Weights of a small GPT-style language model, trained from scratch on English Wikipedia: no biases in attention or MLP, skips across layers.
Each number is 128 + 32 x the weight over its row's rms, rounded and kept within 0 to 255. Layers, rows and columns count from 0. Numbers have three digits each. The size before them is the row's rms in percent of the matrix's.

# down: layer 3 MLP down (transposed), 1536x384, rms 0.0309, rows 1307-1375, columns 96-191
# up: layer 3 MLP up, 1536x384, rms 0.0363, rows 1308-1376, columns 96-191
down1307 101:089196142169162126071111148057068096093157152149129148112133118175166085103126121120131092135110154098057138109109112130119128082165123155096119126100109090149126160140122116168193106196152186161116138130090083187181143093092192125175162086170121193111188156092100121102142149106100073115
up1308 091:141136131137101062097130097103171081140130129129179070109139158159155104091152110147149136170157141160127123141118150101084152071157124110118161117146137114189116132111079169145055076121118104149174123112159127148109084126121091154115156163177087121147122140113183139168131160133134161122
down1308 094:179117082156119137112162114148119126138141144131140000143129178119130069168115114138116158129098096117154129164172143135120131141174114139080203121135095143112135131154123137209154156127151037053093174144119155168156102152167080117143154127090076180103148180155141171139074133176103076100
up1309 104:113140143156108094065151116101144114128085104166079102104131146139072139118186158137129120158133145096111110152170132095128148155145150083177159092063111129132093108070139059119139112110124141169153096154125115107129085085083099094145096136054129162115118150128117176101168117140106099040
down1309 095:161175164113139157106164146160117145118122125140127117102135200196106113140075088189140127127091107100149115134107202165163174129136063057114083100186172094076104161123110184109086154101086181186039103161148102122133129115175149195159157115122154111116157118100130129127069131132089130156
up1310 107:114115172120114114095175190106027129139077142187146098115096114149153114074159113168161145083141134115103141158170119138106130179118137158107065119173138133185154121136104090090156135132135160153141091107121115057136140108143101139148099090167122082146090103151111129098145137097098163092
down1310 110:166107122146121152152127172177142159163076176182159109126110182129135108092144058103126109099114095119083159025054096143122161148072175124102119169123086152137148156112121105089135096108097162129131156112145110125189113131140117066142126087172152081104091104168139149156104123139169177133
up1311 103:144147135131151128144107147136152083142106142091103113117140145141200112063160204124156142118134101062119150077186099175163152121168168113126100152098086082145139109174111153110132076120088115143085102158137132142130134163187185148128107112131115114115133139161202125154075071127138029149
down1311 105:134158127146176134153109160100143075092174106078084135134124163115108178178184149170126106100128103130102178120186119124099097036161141110095118138099094135153156142141141115077165204216139127161105132119121121151156107101140123155134127137092105082102196107169082074153148110143177106136
up1312 092:168141160095064124169128105071119079130107162142117068145142133126084150103147141108161136105059113142123130119108107089099163095132139106159177139149157092098133167184142078086128127105187161130107174168146136135092086140086111093110114166049121114141095086107137155157083128127134160145
down1312 095:055178142089149190150141071080187104122105091146159115168126095091141105123079117152078089122125172072167137122115084113199169154098051141105097085162085074116149115162170150115182131117109193129120088143110144125112145137092122153127128136153170135108125123106153129150104154147122122144
up1313 101:193102130173080140129145106170119118112111101172120134134169155138132130088111106114135112124085139159140165139138172125167086087121138129124143125129080097138122126083096124150101065160072109146173073155141098078119150126178147137115080132119120131166115101157109157138157097172130083134
down1313 099:147191142158146150123154153160117149140115098126134118074118150077156095085171156154142115098146170114155152103070185104162180113145112089105100170109128087097135125143154144096128147130182149148142095096080077075131152124110148169182140085146178148110144077096146159130137118144152118091
up1314 085:158098127119103085140105177155081130179103150162108139075121111156100184162156167162145121109138114156182115143067036127093141126140128148137084120165117125134105168073153107119092157160182174159129049067166071102167151113121145124182163146177172112125159194132108120083083152128197130074
down1314 085:127140110104110191103118151191139127109108126121115110137122099089079136122076124147146136142069110140154122127118003120102114141117138133120129110135137151113134144091082163145158155110172255102119139000137141129142123134146171092123159108128141109142103172102102149109116141129123108152
up1315 093:124149184118127163190117118024143113089147134158119115084132107164236144124116069154139126097146141112105150193166151098138153140103129151118131086070227081119104102179142159151154116025157153120117136125122167089102131123141056121089106109139138140129134125110149123161150117154100070151
down1315 093:090176100098117138120130106189138141185130102074128121085130148128083081145132133183102148114157116085105130122113060125132051133095181164072105123151135119132125126149156170133118100144117244202157155042076180111124082145096104139158102151107132111084135126149131038133120115157158139156
up1316 110:122081081141095092110120098148127128122085092203179174141148141138097132082136084136118096136125063120129144124066142098144178088053147195132094220082130123186100170115114132098119081171115125145135118129145056080111165124162160162142098122142161145089121146083126152160128095124117170091
down1316 108:139100135157109138133093121159082199199104147075157129193167134115099133172162132115130121046129167122140123179121113138198137135081141120167105116098099144128122101130062182123140147093072147092132164117118080103104073121129152105117108123110132182117126146147068094108096153157161131054
up1317 106:132108152146154099169155155143086131083117094165135148122179058126073130135139118144157101083146162148083155155209118122086121106154055110151103091107170175150191119062107075086149138104153127169143117105167119126130173092116138123198200137088153169152145171126142098082172093073149146116
down1317 105:168138128085177101114102133143103136108190124093172148129186096158079125125085147149131081126158127143096173100177123128023096181146139139190134066109174167174170128097154121065110107117159101130150152137102118148154110115156123092180127125088124133134186116139107144129143089127131171152
up1318 107:092132126090112158141102097107127093091124160104089083169150163124120176149184121100124134119135205212103130133163124170143175078149098107146094067206111145162162073165134112107118079135115125119154131090180125134087120097106182100150181162155129141093100088171129163107098116167111183175
down1318 104:154134151126112165192057056125120115114147131147064111138133154110123134156130144089110140097093226144100137114108120141133139120116140071113148117132167110205113080170070123162141065121157142118096158089157112113167162128091096125136137166094111103077151113099185133130082100161120113140
up1319 096:140112192121147101078117159142104105115099118128147157091164083145141150089152146145174107110162137150137141155120109081104137134100158142125118156049136154103150117085143085124083146087142093165175104124143100103073171175139139113159156052129121116091071142142128112133128071127099102139
down1319 094:116123141132164092162108155121124079107122113132077121174149144113121088128149083094108141158193099161138062141110129145081070094139046134148097149141108117097104113163059139194102095157108091105118067134176139149158118112103087167107120124106131171128133144195104101101178165147128158119
up1320 100:117090154158133146104132196128155144138104185183117132089186146150190129093175101154164130126143129126068090131098151175123203134098155160077127115105133140127159107134161156141142167076045157185156096120160133143077089108111074119128072144150150150108133126206115150155139106161172152123
down1320 102:122131123115116141152145124134105203146148152157094102157106159137117102126145131077182140184170157153066093097148077131167120121116101144096122111160120128111144163078082115157152119088132192159172151094082122158167128136112066120101141110177153116105178146122177111143067113149169143123
up1321 100:148142129152110165145149134134120127161080193130130123064158103092084114108144202152164213091112092173097110135094153140071155143159163101070112115148104162148151121179160118084131139120122058132158128096160106084144144082022104100187164193143167136177124166088096152131090115151125180182
down1321 103:162126153153052127127131066115118133122105141135161129140158131116122118139087217123157124185121140120120114167166148128154134113134083157092119136149087092153165123127176162107097129070108123104079054081105136139100173132078135127143109166118127157110095112187097107162069134085161172093
up1322 093:107136084172175121090117083079109143143128143157151136095110128163081192089171161128114126078143180146121122088083078097132158150115215085180100080113118132202141051147121147124145144096202172081148111060110144142122184110112112133119145135112157139122113138117161160134128096154123119096
down1322 097:161094176109142117135171081093094076124103150127130185162120111124128153155170147157146147089156185068108049091148015120122125160137166173128117107123125159203184099148145118146088133156094210106093179138106169141129135069140079127061106151149109111174068061084121106182120181171153155112
up1323 108:113096175177090140120156175196141107116068146157163133134108131189115137116141173077135157103109178172128094122137139075098178077120124088161136098130101106119171063075120164151166079123087091165127126120158113076136200089087136107130176178151135110146167184139145130143110063112090115133
down1323 112:114139048158110121149112141065118115077132064152129153125091079126153171155087158141098113109155088145098127140119109111122164138098076106104123096170126166123123145112173152114108164166121144146117109144151153130121094157122108155152153172092182094145163149157187133176168076172139207142
up1324 099:165087113120119094101151138106111133131109122163137098119159197183162114150173106165112155088109077145132116106166131139086142178132121050211116129112101144167087133110061118110091199124137128144096163133155108108148102139161145115119097108189121096121115124127177137071221172139134065139
down1324 098:137138085166154082139128127157104132134129165087103124144137123147131138094065143090081116082122152069128056118122141156098131090122099127122123085154083113117130111161141157095129152133154092121152182190116115125179125086132170151129172138108145116136192152137106164183186096160128161137
up1325 100:116174111118094162116151111081130119148125156160078116108138177181123111145165201129127129154155120104157113100052143204092165144183168106130134156111083137131138055022103096079143117136083130152119087135149107128153110123139154132100061169143108085094061143117172141134127097118110140098
down1325 092:134151165100123067123093074089095153137135114129141154137107086090138161143084111198123128163135143095130102062107138130143178079184108147080100132051186174135170163185173181148186080124085164102131117128146118177143079155115118196134140115128133132182149132139136086114111140153104084110
up1326 108:113131155076118110163189204105139092151132097100141141113155136140128131155134127127138113155156139115154141079135135126112160108147131110128130106096117091150167106127119140098178146113125150083028173134161109130148128174137144125160123123134170160094078138141177094109141105146126182232
down1326 112:107148163071124174178136159125102123167151157132133125073115089132132132116133166120078073182153143131120124088139105157144161142140151162110182156166120140151135139145088102053158116144134159153093124162140091078067179158065158044201157127193176146099112129183171144152158064089146168186
up1327 101:126131124156139126078083132110136143128150100104066179096111082119113161138125145160121135098135129195136176174033182082084183056146165194089112152105118143131171116139159091119065113148097157157094141159144073129120099151172166114183110173163128149131107129104068164136176130126145128146
down1327 094:163131123117160166133107174167136138171125134102149181106168113090113167133170126126138132079148098095081130146068116174083112144172142141130147105119101125040137078127139113169167108091136107160084141128156114098069125088096136171177151117145098117179135144147165092212088131155182152140
up1328 117:056091184168151077154148143119118111176102139115159162107152197130156140099131230169173134086109122120113160191177118118068141084118143163123086129095099150123117095131170105085112133171153147146143139125181137135081171191123150112129193125135120146069144094175121170163059120076131197077
down1328 113:109166118204096109119188115078116135143175176120157176103105144190104180098118126096145126149104140102094141137104122083095163134174136163114137158146127137139097106125158099115099143154125138119117074095109114157118100192083052108063101162164099133097120096131151075174135092075110194066
up1329 094:156159110099145085129072138071148123083145176100112159152133058152103189123108141177116127035179134152111106146123115161104147176114099140190086097104184138137158134147054091121125160083099109136167097136148075115149154133142136111145102135172135162178127166148118124129123175118137133165
down1329 102:154172151186119057077119082088086176143212115078088130160138147147146105139127107170127113149050145173094098135127101102114128096101148139095105118126101132169116167149129126120142113179124228136164127154100132166101140137080116068076076087118133147180132110107102112117127124106123096147
up1330 091:187124096076108109144112212165129090144152086093143119119113123130077163086164134118101159124131132068095094172162154122083160110137157098134169106167125113110106103146169108124095117132078097072131162158134110090113143072091044153091145157090141108178123178094151125201086181180148149052
down1330 095:132124147085143088115094102082123115135142116187090150107110138160091113135105149165118133202089121113118123136125073133117159132168067147134131142113139082178142107141111158087117106151132140145133122112153178166158186138112145207160096065255141146133121092131147141149103144113133187141
up1331 110:133146140097156131062141135153138102136086142150104150131172199116175150088171135152158101168124181159093062188138138156081111106081118131164130102149105101126150130147036075126151149073144115127100135079154146115166120179122149072157225165127119164111118138138124144082093140076081121078
down1331 103:180098116188109210092178132167102162085130111117174161147115155101117134123106050114143128116125117181126047094104112109119083126120165182138143156118153111151173095092146136125106135074151137110122163129121132045095134160162126105134135168173197159094155128143114132217107114136205163151
up1332 096:133038159160157107139130171105125117099140070129151194108183101145121158151183109088116109167104137123113113137129158123070198054196108166111130135090089168093062157155191148131106128128048162132094130113166086142086112098141175148181123086123122160081121124127143116133107101097102108086
down1332 093:116108102139180087115134111088133118117188148163129171131129148134140155131124108139124168141187065131127138116169120107113130136151131163112069125093129142133139105134160118140107093148135213145124090145183130176114204197138166118135134076121192092079134120143193106202126165138087110137
up1333 100:119163078105136108135118158129112126123068072122196156137143145140111146140128094070165141115136202137134122157121092168084120121140135164136134135186146176112151129183152086138082141107094119120065186161169132116083118079076141137109110080162134118116095143144127134151104071127116164118
down1333 095:181145110076124123222124142127145077126105090095138123100141166159115078131175068067124126155083107163120150154134132128122120088114096136121093058105117117131131200077181129123127068153107143182068127111148092144092138129203159129108142192131149116138115113094111128116121140151212144175
up1334 093:145111097071088103158133103110131091136097131147065199121155134115063079123173126146130107110119151111143140164101128128125121147082160117118149119118186115142110133113116186096132140127159125103171147130144142129075128131143107146147134135073085086120164112135096127137127059104052138171
down1334 090:142057163103145104107141106089131120131118147141155120084168111148170151086146157164092166092123122114112156114171113127167181129133195198101152125146177152180070134122118100114117144152092127150125146107087180155116130062107093103197102116081089119093095108076112142111145156099049102100
up1335 095:158133132038156157169176195145077143143104112119130040136183173154114147122180098182179139114091147164104109135124117113121147131149148149074137110114101148160141085070102131156116166137139180169180088167115025096053108188104179119141187139115188168187165117146129136134041071124125128131
down1335 095:121161129097121176148094117098134080106153157156099125180092190170109103171140115105039116116114144129144124133106090135126173130154150153118122119085101152162131099172096128157127178091116216145108092122180142152134111178110125093152121071152135145135164176100138193100130087105109131130
up1336 090:140154170209092088090149083107164113137136147134201145106145126143074126094145090120125158087168119140107095084155158055152148145160114106145130121159155126154142102130092106125155124154147119122144128107117116141090125166080092100155136157194108124124126101154085141130137168154175147117
down1336 082:095166169161163106174115114159124176179128155158128082152172147164188120087114208167089106123163083089119126113089098124203091122090179134127129136107098121164133127159170145194142121149132093129145131113123176201108122119088111156112096163137117141111117182172143107150158138132116108138
up1337 097:204117125071142158064061135190114175131104123081118166081091113153098183163122120099141196142188126152151165122165109081094116091110108117152113097171181116103120150149103102096135102103138147106136144083154094136151135113094100115177099112184113178123102123122123122097073129100087141139
down1337 100:208134120119107116135103157145089169115134115101132119149108103146107085155133102084192095138137105125110219096113082137165128127086089122130126086113115119160140158099120128126151173141135255112102097094124120100134077093163182141100030168124142115173075118112185144145092137162118105138
up1338 100:202133127127102086155159107158171139091104185124148161115133121149080126057156131130167124129214096118077181141174160104070169166111085109182108099207096121094113142117116048127083182184147147154118095095133169090086093120106133097159167113104149168104117133106131108127178222067094166117
down1338 104:136182167143079076135194130187100130192134183158142140121127134118102115071124152074137089205192084131170127088176108091143122147145083116151139126147078042118164145067067167102090120134124120112165151112160129096119152105186092159189138132145139179095062152156129098111148174114147103123
up1339 097:110142168207143106144174139164122100112129190145141171098105127161133162081140128152186157146151091172115132161066106139082128085155143184132105151156150100084071152119107078051156092153133133140138115111145160140099105134109088131183105094141119106111131160140160139130125087128085099090
down1339 103:114180119097126105128179117133120140066128137106106161107106130098146187082106160159102115132141124158083155137076150119145095112117156165165093130147158156132046137149127147088149131198106063121197140109095122162106111141143151114094134089086151091113157146149155167154171090155099141117
up1340 106:180155163092065074099123124148119097149116129121156069149149132144190175175194089170160161132096148170140115170130146120124157102081107145133122110103137104107115146162189188033166121109154130169178132144165090092089076095120074105087130151103140125129124194124102108188123061066130142158
down1340 108:144112122106083182123095142168116156178097142059116086152137167060116158104136151162179149128110183167110148109074176161157195085085156126171119047128132090165146137151145160118116113147153154150165166133121127142123074160078057160075060103135072143086122155111143115103147089131178167143
up1341 105:179219151094129082166149142052074116149126240156103142132142150128135151099145103181152094129095168133100141106141137136105122140120098099138100085099190184142179087142141102170147192214187133104168108094073133154083131084093160134145081161093176160127128113132126118074117199091116182191
down1341 106:123154107152125114126056074133177137163155110140122164137114109186110048117169123175092130111098147117144149114132110172146191181123148070160128163116145126109114125162118161082139167095120124091155124146089106153162092127069112100148112095110108103123079160102163129116166119087086143161
up1342 104:161098106131113189128123130104173097133120223185137139147144137171114184066147173072184151089135143117155169058092128137117175120160148054111160180104168138114077116085152155100195162065095080131119099111144131133157146089114091132157120207098158116101142114113181099124124099156080105128
down1342 107:077207081107127107147146099108085165189137129123090131087152117107127150094091128131140130134115169138131115129202094182130094145072068166182158139118185089165135052157116119187106125197134158115164145167128110110117117146177101177165143135178165203196146128095122108095082157114199152085
up1343 116:150118139142095107119184162093103100124111170145095144095153138141114133133118074189156031105128177158112155050114144094122204135150083109097140093145158105100154097123196118092170182122176141185134094143157106124059087124117134136123131115145158106131079123108119118117166145145153096150
down1343 109:113170171205103164146158163142135164174126099120128122102061124145111128160106142158103108129094161112138182134153128164091119104116109138150197067190171096129177159174101156182152187099177188172141179099131131086141172167179149186106168140098116156111155155107146148137070060114147078204
up1344 106:155148121115087124102143131106148089125113156127144176076116104103070160104160069137125129134117107174089135163132149143107153144133200212088086134118147139129083129117135073152125143141124130133147059116122087133125096114051114067128090094132133161176167173172156059103153153180092154085
down1344 112:121129139172114100151121111175085153107143087187075071194091103125102142139143095083067128184075098172072095141143107164094091110128155133081121148124133061173117151068118178024071116174120118090126102106127124190196124072186118136131106134101173159118149107167131127135196144132222155112
up1345 100:133167101132184115061170106052137141070109110134144099052111158138110105066130128165130122120084084149133125117133145082069164152135180097158137127213112162148157097096102109110136099164143125133158135126147150140123130142127191136162114117158126133103088074149147110154132161055100162109
down1345 102:110116078190064118156113130153152143133153157181144150136169168092145182156138125159141144126059150126140114092082091111166134143131097151039078085110111116124104083138164119069113103117158088125129146151147119095122101158163139146126116121088157138163184110140096140175107079144110182111
up1346 091:148104089182174098140190127135119090113132077228098131111156152167180091089158097159126115104098119156138181088153120095172133136162098143177156151171156156132174110098111155129156135192122156140168107148130186150120161177188124117138085146136130100131153108119125133206091084121134139194
down1346 092:093045055132184168123112096136133035104096125196165161090162130172169170154127141177148126115145131137149165101110101140153118152150115181151192150139164155143096132114116149103099108133136101148129124085119132140142139121142147140164112148098115135123142164117122132098122115104110144126
up1347 117:150204061109131093121096166134134133132109126095140120099130113128162138070133105134176086125133126120078176092101133151138146076096116128134152111146129103116074102083117110103118090074068113153165069157151130106134062084110144138130118071096132161156094116062172142114090130157078091035
down1347 121:174171141169105153125024159144097132138122107166131111174148164099226132063128077102147129105119125093069127068087120184164170100081146162151130152115127067165128154132078108111142130106074104055118129111108115111151094159109131146191107117087165140121107156085112109132071149157115157077
up1348 096:127118115137170102125171125082096120109096118140113108157077140162122094087128132161181182083124129115081115120112124154113102025153169071105112123124104146127086059149102101122182069092106109122142156174136150085154113070135136080138109162151206067127097120097129112169137101159050150132
down1348 099:070110109147109084145116193181164116171090113120190128104129124054112095109137110157183079159153169147146098141105141176095150165120146195072094130138166153165134136173101078045189162140146141103153155182120103088084072114105133099106125106133152147161131102136171144193114092153254100077
up1349 095:154076088128175153138153134148149125136111135121137137061131178128109132109096137065150133118163192154093103110124179072103157159115129134149163121090093149162124122095137062137143129144138136146099101108146078051158109143047150068073119127197134133126151132124127102087054143132139094107
down1349 092:136147126163139101138092168111154089133117087146124084116139145186170088121137164131130145185151080111112149114095209078144141111130158114159122060139127116169087111089120172078161103057143099114056121132168103102162134121128140116148153181055090091091158133121133163137175131169138139101
up1350 089:120065129104124095134118085178139084157089072083146144057100150150094140120120146206110095143092127120152078237131173139102122114144114126197119093109091127145159124105069175119113086164182151089176157167110149103104090097113128109187114119106133191107117129096130072134165141164067125153
down1350 096:108068102096130158183147099144163086132130084103110087116123088066129163095148146173147101144116083058117128134107115195114125170121121084148171116135143140108146128144136183082112120184150149106154143144121149110100122172123168184093102117114085136136110145128096123113176144102091097149
up1351 107:165161124123085135116095114073072130122146156163164118132121125132116170105163103189138138144156104189120080182141107113149164143144126128106133141127099150129120143232137089123102061155122107132126138135168141115115120048139046143105127128140154169133169114069157104118180091146162103081
down1351 104:124081150180116131057160111081096117138162168090107104184093107144068106136108131116101040125155066108122084060135102093117130152056157138180089133185132144117176141134152139163090135110058069073173129120106143082178082078185082078121152124103116122111174127178102146076164144156122117127
up1352 086:129125136132146129128173131145184090158141151117115101128106109153105152118161103147167115154112131184133128125127174134137126124144135134168122033202116125102122071156136125129151126105113144154127105118137112123128094141141081102176167130157175195163131062136116165148124121187146151188
down1352 089:124078190168124042157077076155125102155140133080104101189090101126107106200144166139104170119101163127152154127111123121160082094113049210113208117137195131152098108224136180122122111126115148181186117218186113145094134113126119117124114105104104121160110150064110123102137146138126039139
up1353 098:138073100093099133139129127104137059133151157103128150059133101161159094145177121083086106069100098183058109146133092135080140120127154127135058122146173108156169186109143098170143091167123084162135138151118114143070088101177213099107121103151109107121163156092110113141142181126156122082
down1353 104:164100126165080131154132074097115100173142136158119131122121156114109133197129161167164133090130107167127152134102117069156107174038155139139104112184131145157095100125098140170113174154121216120108183057119167165102191090140075117085150142163132192180144127094129127101143113072126082085
up1354 093:109145112164164106188108150080138078124132090113206076137183114102096149081111114087176105053159122155109119098114127160097131115149111132112067159126097200136156098087102135158086126096121099125100166107142138141150166109085129125113105063096077166110150030155090112128117135098128167128
down1354 094:125141148072142109132091126176109133171135119180142127102071116186086113164134107126170153090131092103125153119145118106099061190103131110113103162146148155160073115130074174061097084152151123098125106126170074099147120120106133099192132223121079165080113149195071094123158130112067131145
up1355 103:147152088197181126141136154089142075098138131112124188086127165155146156122092140114126121101129142167162165216099172151144166165112173115100075115136123136135144070146110100123135122108154125127175114125191035089112103079195165129131132071103108153117101115076067154115160139149105176138
down1355 107:091129163192134134106135122132122138157150111100096135106113115131147156098102157093166108138095181130131114131175121102143163172096146139127171120160046112160149123124166116127133134155125170085163167194114135096081149121150146156115147072129123140132171076131099163112159102176122118087
up1356 084:153098109189179106149196137056118138144088137085054113103117141150120137117132156141144109109108159116141110091134207113070106219179120105129109120165136090166156101117153145150130135090086079156130086173175147074129086111153095148176132141154103130131114130161159100128153150110175125145
down1356 089:152103176143147151126129062129141212116155129080122065181064178117138064133153129133111094106040109138130155135071168114121118122145185118098101112158150102143138132146174129101123168104125099146139160093133181136159127158111084157170129172150128133147118141136129128161130182109212180181
up1357 096:158098182105052106115135078106123077090099125143144058150158155179135117179165104144138117134103168126125096130104113075165147112156170147112092141175140152161112112183109093077116080191177101102153101136142107143131093117116073076152127109137192133135125131094174088159118178122136095130
down1357 097:122110055120110181104122149139136117144163152119120077108059149093112117119111107108096103158144115176168121121086080056130117121145145159118181141117118130144062167183114124125143127131124091172081114160101140153201104150196116160131141120154117141074179154139144121052082092102107095095
up1358 116:092139165083173154106120155115187114165090209133094120126135115133155107111127164133123090074154086206104153208090128113125083080164082114124081050136186160131151153075144124080138122069100132154140147132156148116100153091054112114124145103114127146117168163073151113134139130077164079084
down1358 117:170115120074128148139109133126130149123187067121177088147136130112145121130121176111129134131117195201093113182108159186159165120118130067168145140160149121108098156071194115165114179101138131057113085115127101144112110046159036110105147086117191097103128189155091067139055158106180101127
up1359 100:150056156106065093163153161073123133165066152094189143097165131155176076107151102134157115155113118148093121090109157207116155139127073154099125148152162084122128134172170129078145090185118132123137116120151133108051110089138111118094122140126160146116090122069148146108167110155071155131
down1359 101:154102149084156162103164177093125157172105166139091163112099146112127167132102138055084119129052134066123091104154108130117085170067164096212121111111193125161122139178107095155097052138136096142097154085112121163105132138088146086138137146161169110103104143137113120137137109106155099158
up1360 107:118135196143147117049142153169153080143134144208199123101166150146108145120130141132122140161141090169069129155073146149126103069150124154195092102100090165133128209123146086099191084115167120177112109136131116134060137129133134102130132150121136123132117067119071121136174124134107150115
down1360 107:138130144158081092108128105097151112157186175146143132082130116141210122129112146155121138154158142127111127134095072124129196078115158161077100144138115162131143150134139138148164043161124144144139160106093085074120116138145151191108107115087130148120165071124099156137156084100143115165
up1361 100:152183107147075116202127189135085077107100103103150148126102076155104119074113054121164114149146145190126081099125164139073137171174082158075135159164140058134135170151125145140106086193114106106087119124129109061098129160152157124131116101124157180172146179109150122176094102107132077125
down1361 095:143034132083163148000150119099125109096061103081076105146185099096080139099220147131162113126110078074165105125154128127145105095146117137107123060111138129169170155075127113139170080149164084150137140114135124120159148142100130113114145119137125158134130069101083085147108180122126133126
up1362 108:175078064150093144068112148075141152130126107115116100110133106184135112104197165158196107143145126134113070167166092122139162120116162189071074134104085157192123080081099121088129197093121120144096114150147171115124147101103168148117099074108158121137102169097127115074103069108104140107
down1362 109:151080170143169088078116108081095152073208109110140104109098171117112115154129179111102113136141122184086138152136148127128122164134117175116143129147139055112082107083121140105160150069157101077132125125151131204123145139008084134122091139120056088141116100136096111117134115107166167056
up1363 102:085135120155089116087111113117109138157112112118179074094147113124117117181157084093113174173145172095110128151147086139155149118117155148133126206176180118174108113132176138116065146132148113139180155186145122045117150133100140078194115120166212162135118171063060096138154112149128108157
down1363 098:125130154139139148080090121088101137219152179115068097092120156167044098192125088116158127145113158094125135128144102151163113131089166196089119167148145125114146133114118175095088127122180107091147106097045224060185095167119133155128095161142141121086106107090095106173094100145118086104
up1364 096:085138072114114148163132156108093104116124161164106101126141122141114141108153152164143064156159142141133180202131148134121106137095120155096113087137133097157082108170097096162153118106174121121150087078124163143121079111110065118190067077102123154102106134085175165069094163156094133107
down1364 087:102140132099125148169069105124128183097175135152171135097126184155153071127074135168109108104096186140108134144109182134150072116060088108117069132125111088162156123135130181147166113114148172137139110135123102151145110163135122147102118105104133090101112104022103179189150083106113116180
up1365 123:177100162146112083132159185107073151196111170107211100155166175144133123168170130144199133076109144141142137099132161150065186120143173148084085157097076148188133150129173131134121089141124141132140092113127069079089145132160133093159119132115146084136137114109151130129085073109109102184
down1365 124:136110084207108140129106146148085107072136137099124113083119119170119154155074115156184152159069144180105113142129138148139114145086092141138103110096067092099083150116104138103179098088129106117154095138161153173153154120174179119175158142170121136118103096093148124165169105113157133100
up1366 105:076088179146039132099188117140152098174097187054110141081119119171192121098123151154183149126180102129168174162064142137164115138130150125131052119141129071156150105144159089124168093106154116099141099081133156084108109067144150105169123117147185103128139099126187157099129075104086110196
down1366 103:127133168147118092134132141156098137179180063086129090074150107185129122105140136150121159118162098093073160131104162112105130115133119136111106123142099084119118107143128103110115085109168122204169109067081156074117106119157096125158090130089144128154141151125185146200137112144113143186
up1367 117:145118158081163164167114188130088145086124108142132129099126131155123133095157189120168151129133122134094148149153138106110154091104198080135148063117135174140098055157087146135091148092098129156107097182143118098120095131113053150140076106164156129095145111096119137143086112145124165098
down1367 119:134182095089127156143119184151116129161122071144153149133103119084143179061115106136122090141146134105100139117122102123141097146109174111193132120126111137127156058147031123171187076101116140079086139152076149083154154109162160100132103125202158113170101169075162141143138139160136164119
up1368 092:141138109155119164145071097174164099084112116121117102089101183128057148096146134150104137088133142139096107140111143118117143121153175160114110100037146108159119110103083158090104086194165173140127066135118119152136115115114128099139102103128077082140082125107149112151112142090112143143
down1368 096:149079119083151105158186168053121083097111087165181157144107088072163202150139165119145030098128184112096113091120170122161160126114127125151170115124131154131116066150117096163071175163115149067172132161162094157113110128155185172127163123109145153143152135097129138138102114170119121129
up1369 099:084142119095093112119131105134127175121101070154101118161120153134110133137165124104120094167101180155134080151105056046116101127083167163166093108152167074092116106173097156071082104139142121127172087071148164095091128108086138124135130113213175218121116179096141160164114126163127128112
down1369 102:169133144125151174152104121191091144175139130104112127125135123140134133183112063109099124140124113118083107052169086191098165149105124123114090106101107097156165174151123124110135113143141144111127127144109117113135123126132071166121100155158132103182147149112198105110058122150149115153
up1370 099:147139149140141124170108117111073073116131134082144135099176122110138128103144107154203162165155141154113141120138158132109152066199187135066142113208151109144149122178164125150068147149144128119098134126147133104142120125099092165154080084121107162105112129129136170107134127151111092111
down1370 097:098062119059132106177162139152134125119118129128112150184145120129079172126191173106132158064129079125077102114096089080086185162136141107183101122145115135117117128160152174126161118100080124071128143098201088171150099054130126104171144171154155160131151152101143133138134216152122134119
up1371 090:147129140184137142173154248175125144105089093061128108137172110153115130122117110136173110119122161154141132098090164190119130146106130105096158104141132155158148150155140121129126151157112119163145143144139074063130145134132091148092093135132138095104169165189076090128096150133136090101
down1371 095:136108169093065139133111041118127124150091141138135115067145111210144111163134133084100067124053118082173090118091091148101066108132156086102096133092106165123140192165112116169114211177172101136136151120126071124173150174151159101084124192111091095118122159157104080088173099184101087080
up1372 095:174133137132055137145114163138113104161135151112108167121111100171118114173139161116158156103137156087112117141078124144136168099088137091182138151103110135101091173189107088073161103138078129152137108178159123085091100143172156110104128139083103108148094119097178129106089114130159158113
down1372 097:102164101164130164087179138136098075125102156194163141242099139150103130131126146124114126094179105142095163114175156137145155084133168134177175131210091142149161117174085082091108080139094158136112088117060141153174140087134110185137198126076036108111089108079104107121128170124113165072
up1373 101:120090145117105098115140130151112124163100177075154186098159131131147167135174135163198175123166174185178178148128130064077157132136166118185094164092146150089162161189094120074110131187159098169123114116147047119082135081112169083128095072136157092091142165114143068164106133134091177103
down1373 106:134121121185190082085109113107147138144139122140049137143105136087122140097144163113102141105141141116061143162127120155156110153093138136116026175089114141129168131165129103140151132129175221159136127087176110084125123106081185147131138089174162058111164166129117079155140104113122111145
up1374 093:186178173158117135140112127150134152132107133163142142128140100131078101080141153113111100131124190128149111085130087104075130093125104130117121102085155094089121112124129109070092156152136123162146096128146070143115135140184047109133177211144143122064067106132082159159175111184090132081
down1374 104:200135132110099131150142119159096125147075138103175157156161093101094098182152152137185158143123110069174125154112091165084076146168129142092123122114216155156144171101119093084134123127155109159174097120130062169164100141176107124118162130128087160105113117127093192096158154108148128138
up1375 083:101138126119193076141113133112110121081090151131216107148098119151142070128126105151104168117120086138132124103131147096121170093136136141113096129158114159163174124166130100147128098125203097115110176145146151078134211106127126086125101105099139122085074110201150135152131128136085064111
down1375 085:165155147105137161133154123174083145137086147050114065130067098087156109141162125120131076135137082128172118104143097148066139141127097109135126039152141130155122175080059162093145181162175143163192146147112133126163219155142156127129114075087061079126138105102176109141117133094163157171
up1376 101:146078092101143150123171082113123107080100129144141105113104164170152098114147145136162132072108095137134155133127151143066161079123127096171167070094108142185119165102109125128095133160165131177146108110189146124095118159187168130156094125118108147123093139168116081133134122131134085182